Part of a small language model's weights: 2 heads of 96 (1 for keys and values).
Each number is 128 + 32 x the weight over its row's rms, rounded and kept within 0 to 255. Layers, rows and columns count from 0. The size above them is the row's rms in percent of the matrix's.

# layer 11 MLP down (transposed), 512x192, rms 0.0577, rows 298-332, columns 128-191
size [102 101  95  95  97 108 100 101 104 100 106  91 104  99  97 105 100 106  97  98  91  94  87 102  97 102 101  87  97  99 102 101 101  90  99]
[[147  84  50 126 144  97 110 104  85 132 151 102  87 153  90  81 170 107 154 103 147 152 130 189 152 129 174 165  99 113  53 112 209 148 113 118 115 175 108 126 166  96 126 140 147 123 104 111 147 121 174 184 127 139 140 171 112 111 148 137 161 110 184 152]
 [212 119 113 126 158 128 153 152 145 137 202  32  85 113 134 103 145 125 137 116 189 168 188 129  93 102 148 123 117 101 148  94 148 154  92 114 145 144  71 126  73 149  82 155 138 160  89 139 181 146 143 109 104 133 157 102 165 120 135 130 109 169 127  96]
 [180 134  89 137 109 197 166 140 110 130 117 106 152 166 130  83 117 146 118 158 133 151 107 134 163 138 149 126 121  98 189 155  81 127 129 117 142 175 136  93 160 118  76 123 208 117 184 108 104 167 191 138  75  74 175  90 118 153 146 130 121 124  77 118]
 [171 136 126  89 102 160 119 103 116 140 119 174 158 125  80 185  85 121  72 108  76 140 169 107 100 158 144 133 116 103 119 132 174 137 155 135 102 114 135 106 101 119 160 138 104  58 124 149 168 123  99 185 108 147 145 168 194  88 183 163 116 116 165 146]
 [107 127 147 196 133 144 177 115  95  73 193 119 144 162  62 180  59 114 160 143 102  97 122 121  97 101  85 109  61 105 139 155  85 132 162 126 154  90 145 157 187 114 124 132 119 121 134 148 122 145 114 110  99 167 162 155 173 150 165 119 125  86 187 163]
 [127 158 199 140 160 125 154  79 117 170  49 107 102  79 119 150 101 148 172  86 134 137 125 104 138 155  80 115 116 166 104  96 149  99 123 155 126 156 101  81 178 119  82 166 147 129 118 122 134 160 126  84  97 110 149 138 107 122  73 123 106 115 140  87]
 [165 132 105  87 109 101 130 140  96 176 140 137  67 121 119 106  55 149  71 179  70 176 141 123  89 122  97  43 150 135 120 153  66  86 107 166 100 146 174 166 151 117 102 147 158  97 120  95 178 121 104  74 136 122 122 115 128 158 182 153 185 160 137  79]
 [139 115 151 186 145 209 150 147 138 149 104 168 118 145  96  94 120 137 115 112 133  91 149 155 140 101 174 134 194 199 153  77 118 114 148  69 106  85 108 152 144 151 151 108 155 127  96 154 132 133  28 154 140 108 129  79 110 112 121 130 153 136 119 174]
 [104 103  95 151 167 148 130 154 133 113 132 121 133 117 128 152  76  87 120  48 106 135 125 142 132 101 104 158 149 126 152 138 120 169 131 117 125 124 122 138 122  83 147 179  73 133  96 127 153 100 152 156  89  98 136 174 106 112 149 168 183 132 149 164]
 [229 155 200  83 104 143 141 125 134 169 189  90 153 124  90 124 136 143 115  87 130 154 150 113 109 114  93  99 162 148 142 104 146 148 162  94 100  97 157 164 118 149  88 124  88 203 139 169 105 142 163  93 110  98 161 172 114  75 157 108 119  63 130 167]
 [150 165 111 138 138 152 183 186 158 148  98 157 105 198 199 147 127 119 123  99 176 133 108  94 155 146  67  97 114 127 116 114 151 153 102  96 123 115 118 125 112  94 113 112 155 132 187  96 124 142 126 157 131 109 152 116  99 128 164 180  98 132 102 120]
 [ 79 203 124 124  96 126  55 126 126 155 132 128 126  97 106 123  92 113 127 174 117 156  71 111 103 108 139 121  95 143  49 145 109 146 162  60 118 132  64 106  70  73 103 146 109 137 126 133 141 108 117 179 179 126 114 161 120 117 108  82 112 168 111 114]
 [138 146  69 109 164  71  85 165 204 132 144  73 191 165 184  19  99 100 150 117 116 137 153 112 151 131 150 110 168 162 124  95 185  85 114 167  92 107 119 113 139 103 171 125  45 124 151 112  95 144 175 100 120 135 111 136 141  77 125 126  98 141 150 128]
 [129 120  96 103 156 128 156 142 171 113 100 124 139  73 159 122  79 140 126 135 121 113 127 169 146 133 112 166 141  47 100 171 131 100 168 137 162 121 137 152 110 224  67 153 172  99  97 122 103 163 105 126 135  85 149 126 132  73  96 164 164 165 122 182]
 [160  95  87 108 147 128 189 102  45 137 165  66 179  80 129 124 115  76 100 174 121 104 141 150 145 158  96  88 187 142 101  63 119  76  89 116 126 139  98  85 143 161 164 118 200  98 114 148  92 125 116 119 121 144 109 138  99 108  82 137 106 118 100 131]
 [114 112 119 211 109 161 196 119 191 140 121  64 128 146 133 163  79 116 165 110  75 100 122 107 157 150  94 112 178 180 155 127 162 160 153  69 120 141 122 153 173 174 131 119  96 173 123 199 103 114  73 144 117 159 158  92  79 117  89 111 146 121 170 124]
 [ 75 115 163 100 206 248 158 162  92 126  79  98 103 120 156 117 149 113 103 109 108 124 141  74 119 162 127  99 158 193 147  90 115  73 142 153 111 168 121  98 126 142  67 143  77 204 136 151 149 119 126 118 112 142 118  48 106 150 109  86  91 140 116 145]
 [130 111 152 114  71 157 158 160 115 113 139 150 137 142  74 117 114 139 118 157 106  99 174 149 121 169  70 110 137 111  76 106 135 175  64 113 116 132 114 118 114 187 196 153  97 163 135 127  96 117  75 134  97 120 112 136  98  84  98 120 158 186 115  95]
 [147  79 158 178 135 147 133  84 159  75  94 149  80 114 145 110 103 174 110 122 149 162 144 124 115 144 179  89 142 118 128 109 129  98  40 124 162 168  88 135 120 153  97 122 112 163 146  97 178 201 123  92 120 164 101  84  75 147 145  81 176 115 124 127]
 [123  94 171 112 113 137  96 187 120 161  93 132 173 127  94 169 114  75  76 138 103 150 142 136 123 157 134 143 149 113 132 140  82 154 114 114 185 141 220 142  97 148 160 156 105 100 149 127 170 131 154 169 181 166  80 125 101 178 105 114 162 121  98 120]
 [198  68 145 141 146 101 141  89 195 123 176  69 152  99 165 104 129 166 105 107  80  94 178 117 151 116 153  85 114 113 151 146 137 127  96 117 126 126 122 120 137 171 117 109  92 105 109 138 118 150 134 109 125 143 132 108 166 133 143 111  96 117 129 119]
 [170 156 118 102 157 114 225 138 131 148 107 184 163 158 162 160 206  89 189 123 151 132 135  74 142 108 135  98 150 130 125 127 170 157 104 146 144 133 166 136 169 148 144 128 185  98 119 143 133 146 145 156 113 125 185 126 161 105  92 157 138 188 151 116]
 [140 122 150 119  92 169  60 121 113 135 182 132  59 103 135 120 187 148  96 105 130 163 112 103 131 147 157 156 106 122 112 175 131 129 169  91 136 102 153 115 103 139 133 130 136  85 102 137 118 117 124 190 103 115  88 100 127 124 126 146 185 115 125  94]
 [148 135  88  76 181 111  39 152 142 149 140 129 129 141 137 147 105 149 170 151 118 122  76 190 129 131 149 185 106 100 110 105 105 164 145 136 116 142 189  92 110 112 155 181 182 112 137 160 149 109 119  96  82 122 144  73  86 156 101 167  70 122 112 121]
 [158 121 123 130 128 113 146 138 140 126  85 132 134 164 146 190 176 148 204 118 129 140 124 160 124 150 140 183 119 120 111 118  90 132 144 142 136 139 127  85 141 122 149 101 167 105 136 154 141 132 130 124 139  49 118 169 182  81 128  61 146 160 148  93]
 [110 105 112 153 114 103 123  71 104  99 110 139 121 112  94 172 132 122 163 105 106  60 140 145 100 103 118 107 102 113  49 108 112 103 122 177 148 108  51 133 102  77 105 151  82 119  92  47  86 102  67 119 156  90 137  69  90 147 143 138 107  92  77 119]
 [160  92 173  99 143  98  65 124 169 129 143 112 112  61 188 117 164 113  91  99 152 133  77 149  39  94 127 146  77 110 138 198 115 137 126 116 110 188 153 154 175 115  66 195 105 154 130 140 164 140 146 129  83 151 135 110 140 134 120 116  83 129 141 137]
 [132 202 127 115  48 114 101 132 129  80 149 131 115 126 109 150 148 197 142 134 111 121 126 142 175 102 101 135 153  76 133  86 119  87 129 183 121 107 188 137 119 111 149 116 148 184 130 101  97 154 134 124 109 111 197 130 154  89 136  82 157  94  77 136]
 [166  75 193 102 181 149  94 134 110 146  46 142 188  46 119 141 177 119 133 153  81 110 160  89 107  97 160  96 148 189 110 112 111 150 117 121 118 160 139 116 110  70 125 143 156 152 131 153  87 102 136 134  96 110 165 105 123 138 145 149  94 137 127 129]
 [154 131 134  69 107 120 247  96 134 118 163  85  98 126 145 112  56 181 110 199 148 110 135  53 116 118 105 139 106 100 144 164 124 132 137 136 162 153 116 181 130 156 130 129 168 151 122 143 171 158 155 104 183  54 140 190 114 100 147 157  98 129 110  85]
 [ 73 160 122 110 129 189 152  90 165  79 107 110 120 155 123 156  92 101  79 115 146  92 161 161 131  98 207 155 134 185 171 122  75  75 133 154 132 119 140 187 127 113 109  77 128  95 124 104 130 155 120 158 116 164 119 146 119  91 152 176  68 166 141  97]
 [ 92 133 171 177 161 145  99 152 147 134 123  98 116 131 152 144 174  63 151 122 107 147 119  73 101 102 153 104 150 167 124 123 123 124 151 144  95 105 132 141  85 145 174 141 154  80 143 104 191  99  97  89 151 135  59  90  98 144 121 143 103 136  87  75]
 [167  92 132 127 160 127 102 130 159 135 135  73 121 109 127 157  94 123 131 125 157 100 173 156 136 129  72 162 122 143  96 128 100  72 117 159 127  86  77 189  83 136 153 160  97 102 146  74 159 138  89 128  91 144 178 135 181 111 109 141 142 130 127 128]
 [132 149  88 139 108 139 133 161 147 172 148  97 158 129 149 193 121  82 163  98 158 145 195  93 162 100 134 141 181  64 138 153 119 144 101 194 142 147 147 127 133 189 116 105 166  78 193 129 207 128 138 185 107 126 159 171 155 135 153 154 133 137 101 122]
 [150 135 125 132 134  31 149 122 131 161 119 130 100 130 140  73 106 145 103 177 111 104 127 106  81 115  83  85 123 112  74 114 145  71 129 147 151 153 181 169 172 137 121 133  90 111  66 174 167  99 144  90  84 106 152 119 118 163 151 135  93  96 131  66]]
# layer 11 MLP gate, 512x192, rms 0.0581, rows 299-333, columns 128-191
size [ 98  95  92  93  98  97 104  99 100 102  91 105  94  99 106 100 104  97  98 101  97  97  99 106 103 100  86  96 109 107 102 100  98  95 100]
[[113 142 113 131 104 122 107 141 169 101 120 154 124 167  63 112 147  92 131 209 158 108 110 158 102  95 111 163 106 101 112 243 163 114 126 100  94 158 147  85 138 126 134  85 126 112 125 162 117 133 135 101 190 100  86  96 175 107  89  79 122 183 118 123]
 [111 158 195  88  94 146 106 181 145 132 151 159 135 168 162 126 144 144 102  73 151 165  87 150 108 127 192 114 147 133 111 192 162 115 144 110 130 145 195  91 107 100 171 161 129 139 199 165 124  70  88 125 149 122 103 150 168   0 195 142 102  92  96 104]
 [145 128 122 192 103 148  49 151 145 144 145  74  95  96 114 128 129  80 126 159 136 113 127  96 135  95 118 116 156 148 144  99 125 146 169 117 125 146 188 108 130 131 134 158 185 123 122 131 128 162  90 130 144 136 112 105 106 195 103 116 135 181 105 112]
 [ 96 107  82 148  90 130  79  73 183 127  96  66 123 175 132 167  92  82 117 137 104 146 133 141 100  92 160 153  74 127 186 110  99 120 139 157 159 116 104 141 121  82 133 106 164  85 130 129 166 200 159 138 128 128 133 130 121 161 133 129  92  98 141 102]
 [ 69 100 118 111 139 153  84 131  99  23 157 113 123 172  74 121  56 121 158 130 125 123 135 105 129 115 189 165 150 158  69 128 139 152  56 104 139 168 137 151 158 151 118 108 133 119 151 148 138 101 151 121 161 136 218 150 212  86 179  95 182 178 141 130]
 [107 170 106  72 132  99 101 159 123 165 124 132 156 105 132 152 157 121 144 109 188  87  76  99 103 121 164 116 103 204 156 116  93  93 150 135 122  80  88  96  90 131 155 180 124 125 156 135 143 156 148 113 187  75 120 118 149 137 196 180 128  89 131 100]
 [139  69 141 133 138 102 104  79 112  84 153 111  92 119 151  93 155 121 114 134  82 121 129  79 127  98 132 135 132 138 138 118  99 172 124 166 103 176 149 144 132 161  99 109 125 132 175  93 157 117 145 178 123 143 152 120 144  89 134 155 142 137 118 150]
 [118 106 138 135 124 137 113 121 138 160 161 146 204 179 151 127 107 146 168 100 124 105  92  82 135 169 124  69  85 153 170 158  88 120 122 153  66 167 125 138  97 154 146 109 150 145 150 153 109 123 166  97 150  96 131 104 124 122 166 103 165 146  96  97]
 [209  84 126 101 133  88 113 125 108 134 161 152 170 167 128 115 136 140 122  64 206 177 141 104 126  97  78  93 145 136 131 127 157  86 151 120  71 105 138 145 122 106 118 160 137 149 175  82  85 112 139  79 124 113 165 129 139  43 184  79 134  59 115 110]
 [135  98 116 103 125  82 104  77 185 136 182 149  72 136 125 130 166  77 140  89  98 127 108  45 114  64  86 105 135 182 120  81 112 127 149 139 122 126 177 128 159 132 109 134 100 162 195 103 116 132 128 121 136 141 115 185 139 121 128 108 152 151 122 129]
 [ 98 123 101 239 126 114 120 103 139 124 156 107 170 133 150  83 185  93 161 159 138 141  73 111 145 153 105 121 132 131 181  68 132 176 103 166 105 132  64 150 118 100 142 161 106 158 140 162 191 124  97 137 150 124 146 129 125 132 168 101 153  87 197 106]
 [122 127  68 129 145 128 120 205 135  53 123 127 123 132 135  65 106  63 131 127 172  96 149 110 136  90 113 118 124 151 134 134 105  75 155 116 120 159  82 112 105 112  92 119 105 105 201 174 100 163 142 127 200 140 141 158 102 143 152 110 148 137 106 158]
 [166  36  84 127  53 158  74 111  91  89 169  56 117 192 132 147 112  55 176  66 121 162 119 128 143 194 123 122 133  94  80 152 109 175 172 140  84 173 142 129 116 133 140 166 115 133 160  96 134 132  73 171 152  98 155 135 146 103 123 149 154 159 131 134]
 [126 132 166 135 125 150  95  88 208 129 112 113 112 147  91 168 158 186 167  83 150 175  86  80 136 114 148 137 103 102 136 117 112 147 200 118 119 158  69 188 188 147 104  96 119 133 130  71 135  60 141  76 138 164 139 159 151 113  98 124 112 132 126 124]
 [118 132 149 158 129 132  89  87 170 109 110 150 167 143 192  94 107 119 103 117 131 129 100 124 129 173 145 133  85 153 127 132 127 136 113 108  57 178 158  93 111 112 173 130 110 136 161 160 161 115 143 146 116 148 110 156  79 169 153  94  87 111 102 123]
 [176 117 121  81 152 136 166 142 137  84 152  98 195  89 126 159 126 156 149 143 135 131 153 107  54 153 145 143 119 150 193 101 196 140 101 168 122 125 180  83 139 151 111  76 141 173 141 107 165 118 145 127 123 196 134 124 151  58 135 133 149 108 150 146]
 [112 136 120 141 156  74 136 118  61 103 160  85 161 139 103 156 112 105 163  82 191 142 152 146 115 132  99 107 159 112 143 180 180 116 161  55 137 141 138 154  73 161 126 149 108  88  93 154 157 162 134  79  87 112  96 168 141 144 156 166 177 101 173 127]
 [179 156 129 188 112 171  87 158 126  88 144 175 119 233 152 122 173 159 143 166 156 167  97 112  88 117  99 138 142 125 145  98 136 157 150 191  98 176 207 156 100 110 148 174 102 115 173 149 142  99 132  89 121 126  90  72  92 166 113 177 174 172 188 135]
 [107 131 123 165  87 102 142 140 133 162 200 131  78 142 110 147 169 124 113 121 151 137  78  96 110  90  96 160 111 140  80 195 102 116  72 172 116 158  87 148 143 120 142 123 116 144 152 142 109 108 172 134 117 111 188 179 130 120 137 114 168  52 194 104]
 [171 161 105 141 126 137  68  98 144 147 107 125  92  69  95 193 144 133 193 123 217 159  83 218 138 150  99 126  93  94 114 102 127 142 129 159 125 135 119 129 118 128 111 153 175 143 147 145 148 142  96 109 144 132  93 163  99 132  98  47 162  76 175 107]
 [189 131 152 139 120 144  94  99 159  79 126 142 110  96 145 193 130 130 140  80 158 149  94 149 123 117 140 102 129 217 156 132 137 127 152 142  71 115 147 103 120  93  94 205 142  80 183 151 156 120  78 131 138 156 168 108 103  90 168 125 140 106 167 163]
 [180 210 141 124 157 146 112  68 122 142  98  89 133 136 120  86 112 144 128 109 137 129 135 118 124  95 112 160 172 146 114 189 117  84  85 148 106 100 161  59  95 113 125 130 109 109 131 101 102 102 100 107 183 149 141 116 170 172 183  62 124 161 158  74]
 [103 186 135 126 140  97 141 157 132 130 167 136 127 114 126  61 108  88 145 160 101  86 117 139 131 132 149 150 112 182 104 100 111  56 176 120 100 124 158  99 104 153  95 102 150 186 147 161 127 145 167 119 141 156 116 195 130 190 100 100  95  92  80 182]
 [136 109 158 123 101 104 131 114 104 132 123 103 121 151 110 153  81 131 142 135 101 123 164 158 113 103 162 118 114 114 138 141 175 122  82 111 100 124  93 131 160  94 144 188 139 190 127 107 164  83  86 136 156 166 154  40 194 198 146 139 139 139 151 139]
 [ 79  77 135 154 119 131 108 157  83 166 149 129 133 134 125 171 155 136 144 100 145 130 174  85  91 109  89 163  86  77 133 140  80 177 104 168  87 121 117 122  93 168  64 176 128  68 157 175  94 112  68  97 165  81 109 125 145 102 155 134 178 133  74 114]
 [ 98 173  46 103 109 138 164  85 143 150 136 115 122 140 141 176 185 114  87  88 134  94 118  66 145 124 184 137 120 110 122  85 139 156 134 134  92  90 165 115 113 124 103 123 145 131 139 136 156 166 143 116 109 193 123 114 123  50 197 163 137 171 182 122]
 [153 183 127  71 147 147  83 157 135 132 120 137 126 129 114 201 114  71 123 109 146  61 132  84 197 129 123 124  86 152  98 164 172 109 132  93 108 142 135 143  62  90 144 185 112 138 109  91 129 117 109  61 118 126 114 190  48 115 147 121 111 170 162 168]
 [112  67 114  54  91 107 137 128  96 188  81  98 121 132 130 139 139 134 113 149 140 141 156 138 110 132 137  84 108 103  67 108  98  54 185 113 140 170 143 131 116  90 102 166 110 162  99  84  96 107 149 142  76 108 144 105 126 136 206 132 109 151 157  84]
 [127  99 121 161 130 178 136 130  89 198 154 116 141  82 166 135 124 124 160 156 111 103 149 141 127  90 130 105  82  88 170 114 117 141  93 106 124 194 169 121 124 196 187 153 133 191 190  88  88  98 125  92  67  87 174  65 181 144 175 126 141 157  92  89]
 [130 124  84 169 103 132 123 123 175 128  95 160 158 118  86  82 140 118 158  88 179 111 102 116 121 126 211 121 133  71 179 166 132  86 147 216 123 135 139 158 124 125 152  99 154  80  97 145 105 156  63 112 176 109 165 124 110 185 134  86 133 102 114 135]
 [120 118 138 145 102 147 125 149 131 101 129 139 171 103 156 142 124 148 157 113 109 135 138 129 112  74 193 158  94 109 108 126  91 121 113 166  91  73 149 159 167 140 127 179 113 115 130 130 133 147 121 118 149 110 136 105 209 116 135 183 137 175 110 141]
 [130 156 175 132  74 190 102  94 138 129 148  93 107 118 124  80 140  62 155  97 120 124  91  82 159 110 165 133  96 181 136  87 125 158 196 143  92  87 138 144 157 101 116 107 132 155  49 122  98 134 125  99 119 106 112 173 147 173 166  77 136 142 152 129]
 [185 103 159 172 158 151 112 119 112  69 175 104 138 142 147 141 140 123 130 120 107 138 137 116  89 122 132 154 152 139 150 135 104 140 120 150 120  65 111 124  94  78 168 136 157 183 133 210  79 156 127 117 111 126  95 168 205 157 103  42 101 103 130 139]
 [164  91 136 166 121 162  94 110 125 103 168 122 108  84 140 108 156 119 141 156 146 133 114  96  77 174 171 145 116 158 178 117  85 119 145 135  84 107 163 179  92 206 123 155 119 121 115 168 102  81 144  94 130 140 140  91 131  76 110 137 161 107 153 182]
 [119 128 147 106 156 119  83 127 153 140 123 106 119 154 198 149 138 155 102 112 130 127 159 140 145 212  96  99 194 152 147 149 112  88 107 144  95 157 156  94 136 172  79 144 152 149 132 173 150 132  78 130 180 174 149 103 169 173 110 146 173  85 143  95]]
# layer 11 MLP up, 512x192, rms 0.0579, rows 299-333, columns 128-191
size [ 99 102  97 100 101  98  97 104 103 101  92 105  96  97 104 100 106 102 101  97  98  94  99 102 106  98  94  95  94 105 103 106  98 100 107]
[[153  84 192 144 135 182 141  34  80 100 133 128 172 201  98 125  69 135  27 140 175 151 134 127 120 134 141 124 140  99  96 127 141 117 129 115 112 114  54  99 106  89 151 103  98 103 131 142 159 120  92 149 102 115 115 128 156  90 144 143 139  93 160 146]
 [127 106 118 164 160 105 121 148 145  95  87 118  69 148 196  89  70  97  99 135 126  88  85 170 116 116 170  90 170 157 121  52  57 132 134 136 145 169 150 135 156  80 159 131  97 139 104 124 156  31 163 160 172  94 154 102 133 146  50 148 142 182 143 128]
 [139 161 129 148 118 164 119 137  83 166 131 110 186 109  45 159  90 102 142 112 125 101 155 141  98 104 132 120 133 147  64 127 144 122 121  67 116 137 113  85 175 119  75 177 148 138 155 128  86  94 133 113 193 152 141 150  86 104 125 146 131 130 131 101]
 [168 162 176  94 139  64 140 119 148 190 166 174  98 189  93  74 196 112 121 101 152 156  73 152 163 176  96 133 196 168 118 116 150 140 105  87 137 135  78 187 150 187 109 180 133 185  76  89 127 111 113 193 169 142 149 135  83 142 122 147 154 110 134 188]
 [113 127 152 161  93 124 114  24 152 170 190 149 132 118  94  46 148 149 154 146 117 157 162 143  78 111  88  94 120 131 131  79 132 108 154 113 107 170  60 154 139 108 136  96 104 121 139 144  87 137 117 140 139 179 113 145 174  98 166 113 178 109  56 173]
 [ 64 119 102  92 119 182  99 124  96 188  80 104 113 131  98 127 117 160  73 143 130 139 146 150 118 183 160  74 130 184  47 148 152  94 144 132 124 136 111 162  44 125 115  60 148 112 176 147  75 135 162 111 125 191 126 157 125  96  96 158 141 119 183 101]
 [ 53 107 112 125  85 126 183 158  91 135  88 162 114 127 145 163 132 102 194 104 105 124 104 129 184 167 158 111 105 187 126 154 155 137 121 103  88 116 101 196 158 147 128  98 134  96  86 113 119 103 135 145  82 137 113 146 130 118 142  99 103 188 166 193]
 [158 105  91 131 134 146 108 179 128 157 139 110  64 105 134 112 145 143  99 102 142 102 138 132 109 134  93 157 156 144 148 138  85 135 121 106 128 121 123 147  96 126  97 138 107 109  77  44  41 158  45 186 161 130 114 173 155  80 120  95 159 106 167 143]
 [174 135 135 103  97 138 130 116 162  83 141  91 102 138  76 144 123 121  56 134 122  69 114 146  41  68 185 128  71 147 116 146 105  37 163 163 100 155 111 127 125  83  65 130 129 118 115  88 182  39 158 123 166 194 167 115 140  88 151  84 151  98 134 139]
 [115 101 106 139 114 199 149 140  83 132 177  90 149 161  84 106 135 119 106 115 121 122 103  94 135 117 151  51 186 165 120 185 159 162 141 152  77 142 125 166  89 120  80 128 122 105  91 113 134 140 139 128 136 112 183  81 113 129 125 104  95 144 180  89]
 [ 94 197 146 119  94 161  86 160 146  78 142  73 108  96 133  99  89 156  83 119 130 140 166 153 147 116 106 158  87 148 145 133  98 167 141 109  99 131 175 166 125 154  46 112 149 103 140 106 100 123  60 139  92 130  69  70 113 154 131 163  94 184 109 134]
 [148 115 121  98 122 186  93  86 156  94 104 124 122 101 144 139 168 112  67 118 141  81 110 117  61 103  76  80 130 120 118 146 127 136 100 129 171  97 104 165 187 135 129 129 122 135 185 137 134  67  70 112 170 143  64 148 144  90 107 109 129  85 103 103]
 [129 142 104 109 124  51 160 117 120 146 131 133 143 141 109 135 152 114 155 134 191 135 128 131 124 130 118  86  63 172 161 135  87  83 162  97 128 144  89 121 147  98 180 120 145 141 167 130 181 187 123 101 150 183 120 147 152 119  58  78  76  71 159 129]
 [184 129 198 102  52 138 109 149 134 151  80 184 176 143 132 100 123 124 141 117 126 119 147 133 147 118 148 165 111 134 144 160 111 138 158 182 132 104 142 106 174  56 159 120 111 137 152 113 166 104 121 165 156 124 207 125 195 116 134  89 140 130  95 104]
 [159 129 171 111  79 180 105 117 166 130  79 173 147 128 128 155 109 138  93 103 134 127  70 106 101 128  96 113 101 102 140 123 146 110 160 112 139  75  90 141 135 108 127 121 202 151 124 161 114 136  80 146  95 133 136 173 146 116  48 170 152 161 153 114]
 [ 96 186 187 100 112 127 171 185  83 183  61  99 128 112 154  63 151  86 151  68 120 154 136 145 135 127 122 104  94 150 154 113 160 133  65 142 148 122 136 152 100 123  91 131  99 116  88 142 121 145 118  62 135 129 103 147 113 112 137  64 192 124 140  90]
 [198 115 104 124 190 104  91 117  59  92 145  85  83 149 136  66 110 123  96 141 110 133  85 168 135 119  82 111 113 159 144 179 161 111  70 153 183  77 134 103 124  68 169 151 125 167  93 130  79 179 146 128 120 109 171 178 117 192 135  86  96 127 128 114]
 [116 114 110  81 167 110 171  94 127 131 116 194 115 159  79 124 138 123 167 200 172 154  65  82  72 116 157 163  62  56 100 160 147 140 124 144 142 126  97 171 189 104  80 134 104 189 115 144 156 121 145 141  68 131 129 101 161 131  62 124 161 146 106 122]
 [153 175 187 138 128 129 111 163 135 111 152  69 137  91 149  61 167 139 139 108 176 123 123 142 190 141 138 101 132 119 106 100 120 108 138 108 120 117 147 121 128 104 137 168 202  75 102 137 107 177 187 115 154 140 170 182  76 128 101  77 135 119 152 124]
 [145 132 209 194 114 147 159 188 108 156 139 149 120 218  99 188 153 117  91 129 149 110  90  97 175 130 125 126 154 155 126 136 143 171 102 123 134  95  97 121 146 130 158 137 138  95 105 124 151 136 123 151 183 135 127 118 109  83 147 107 116  80 118 140]
 [165 145 213 189 169  74 158  91 140 121 109 114  90 129 124 188 118 152 177 110 152 127 132  90  97 150 144 112 149 145 128  95  94 107 125 148  93 110 160 140 100 102 176 136 148 151 155 166 101 169 213 163 115 141 104 126 152  62 145 144 106 123  96 118]
 [192 139 146 130 173 162 122 103 161 146  90 191 156 166  96 128  98 136 105 135  81 117 124 140 104 141 104 132 120 113 173  95 117 122  94 120 139  98 118 148 180  70 164 149 134 152 155 134 136  71 104 147 150 102 148  94  79 110 117  81 135 130 186 131]
 [ 70 123 160 126  91 134 113 112  79 168 111  87 104 124 140 134 150 113 122 123  95 112  94 131 124 139 175 102 133 148 172 122 139 156 161 135  70 121  83 171 135 104  99 182 131  55 162 129 130 141  98  99 124 129 175  80 148 193 138 120 146 154 149 197]
 [ 91 142 120 100 164 156 132 112 171 158 168 126 107 107 112  91 129 140 115  61  77  92  98 116  67 117 178  81 205 127 196 127 128 141 102 127 116  77  86 135 101 153  98  95 118 161 153 193 175 153 136 158 165  82  87 171 135 187 169 147 104 108  94 177]
 [100  67 184  71 103 184 182 178  85 158 150 169 147 152 132 149  96 105 150 142 101 121 115 131 107  92 156 108 103 135 125 130  96 125 119  95 136 137 123 175 178  71 153 151 130 183 130 174 105  83  80 109  96 118  95 150 125  74 120 132 108 143  83 113]
 [152 215  73  87 140 172 114 107 163 136 115 100 125 158 152 129 110 118  84 129 117 134 148  67 135 110 136 106 143 103  97 134 153  98 125 124 118 139 144 141 114 143 113 134 139 132 107 177  93 204 143 117 100 101 162 160 183 197 147 118  88 180  63 179]
 [ 84  93 177 138 148 168 122 189  90 140 138 135  79 131 167 151 159 119 108 106 177 126 103  89 103 150 148 135 137  77  98 124 128 200 196  75 137  79  79  97 135 111 118 155 197 134 126 125 169  98 181 108 112 112  73 116 179  92  55 146 156 106 110 113]
 [112 119 126 194 128 117 148 106 157 126 135 109 102 149 102 125 110 136 155  98 169 143 107 144  93 133 127 157 121 182 102 135 100 103  87 121 116 108  87 132  98 142  63  57 116  79 136 120 111  88 129 115 132 147  65 107 114 167 144 117 160 168 177 134]
 [169 136 160 125 100 130  98  81 142  79 136 127 222  83  93 100 131 166  91 160 113 126 101 128 108 171 162  96 106 143 145 131 108 154 120 125 144 155 159 122 106  73 178  98 113 137 181 145  54 129  60  94 166  94 137  89 116  98 114 140 172 107 107 162]
 [129 163 169 119 156 188 194 140 206  92 103 131 111 155 178 159 185 119 117 127 114 156 195  74 129 171 130 147 120 150 127  86  95 124 137 139 170 136 116  91 125 185 104 133  85  87 150 104  33 130 168 135 120 149 157 121 134  73  99 171 146 182 101 125]
 [ 59 142 114 111  81 122 103 155 145  93 111 144 192 149 119 146 139 109 147 137 106 125 108 225 120 171 114 195 141 123 151  68 101 168 102 140 128 133 101 220 143 128 129  75 127 110 145 124 104 128 115 107 124  84 120 191 114  88  90 110  90 121 110 103]
 [158 127 216  78 182 109 101 149 124 133 130 158 157 112 125 155  88 147 129 106 181 129 145 193 126 160 200 149 174 114 153 121 171  77  90 161 172 142 125 121  77 139 193 115  99  97 101 119  80  66 173 182 165 144 148  93  69 126 100  55 167  75  99 126]
 [127 184 135 120 120  76 109  91 123 103 112 162 128 125 154  72 144 115 119  72 113 173 136 181 155  95 105 151 128 107 112 118 112 185 118  98 115 165 203 144 172  82 132 120 194 103  71  74 170 137 145 135 160 119  93 138  90  75 104 165 118 175 137  92]
 [135  75 137 125 154  32 119 120 153  96 100 115 105 139 135 176 144 110 148 134 199 144 115 155 152 166 146 196 110  84 105 174 145 184 120 105 149 166  61 143 106 134 123 148 116 144 130 110 213 105 151 143 165 125 131 142 137 142 126 166 127 132 141 151]
 [132 125  81  82 117 135 165  77 139 192 177  82 142 138 145 159  60 109 158 168 148 173 147 209 128  86 108  87 106 157 126 124 189  93 138 185 139 137 138 155  97  92 109 144 151 111  90 127 120  90  80 108 101 124 102 115 132 136 127  56 144  55 109  86]]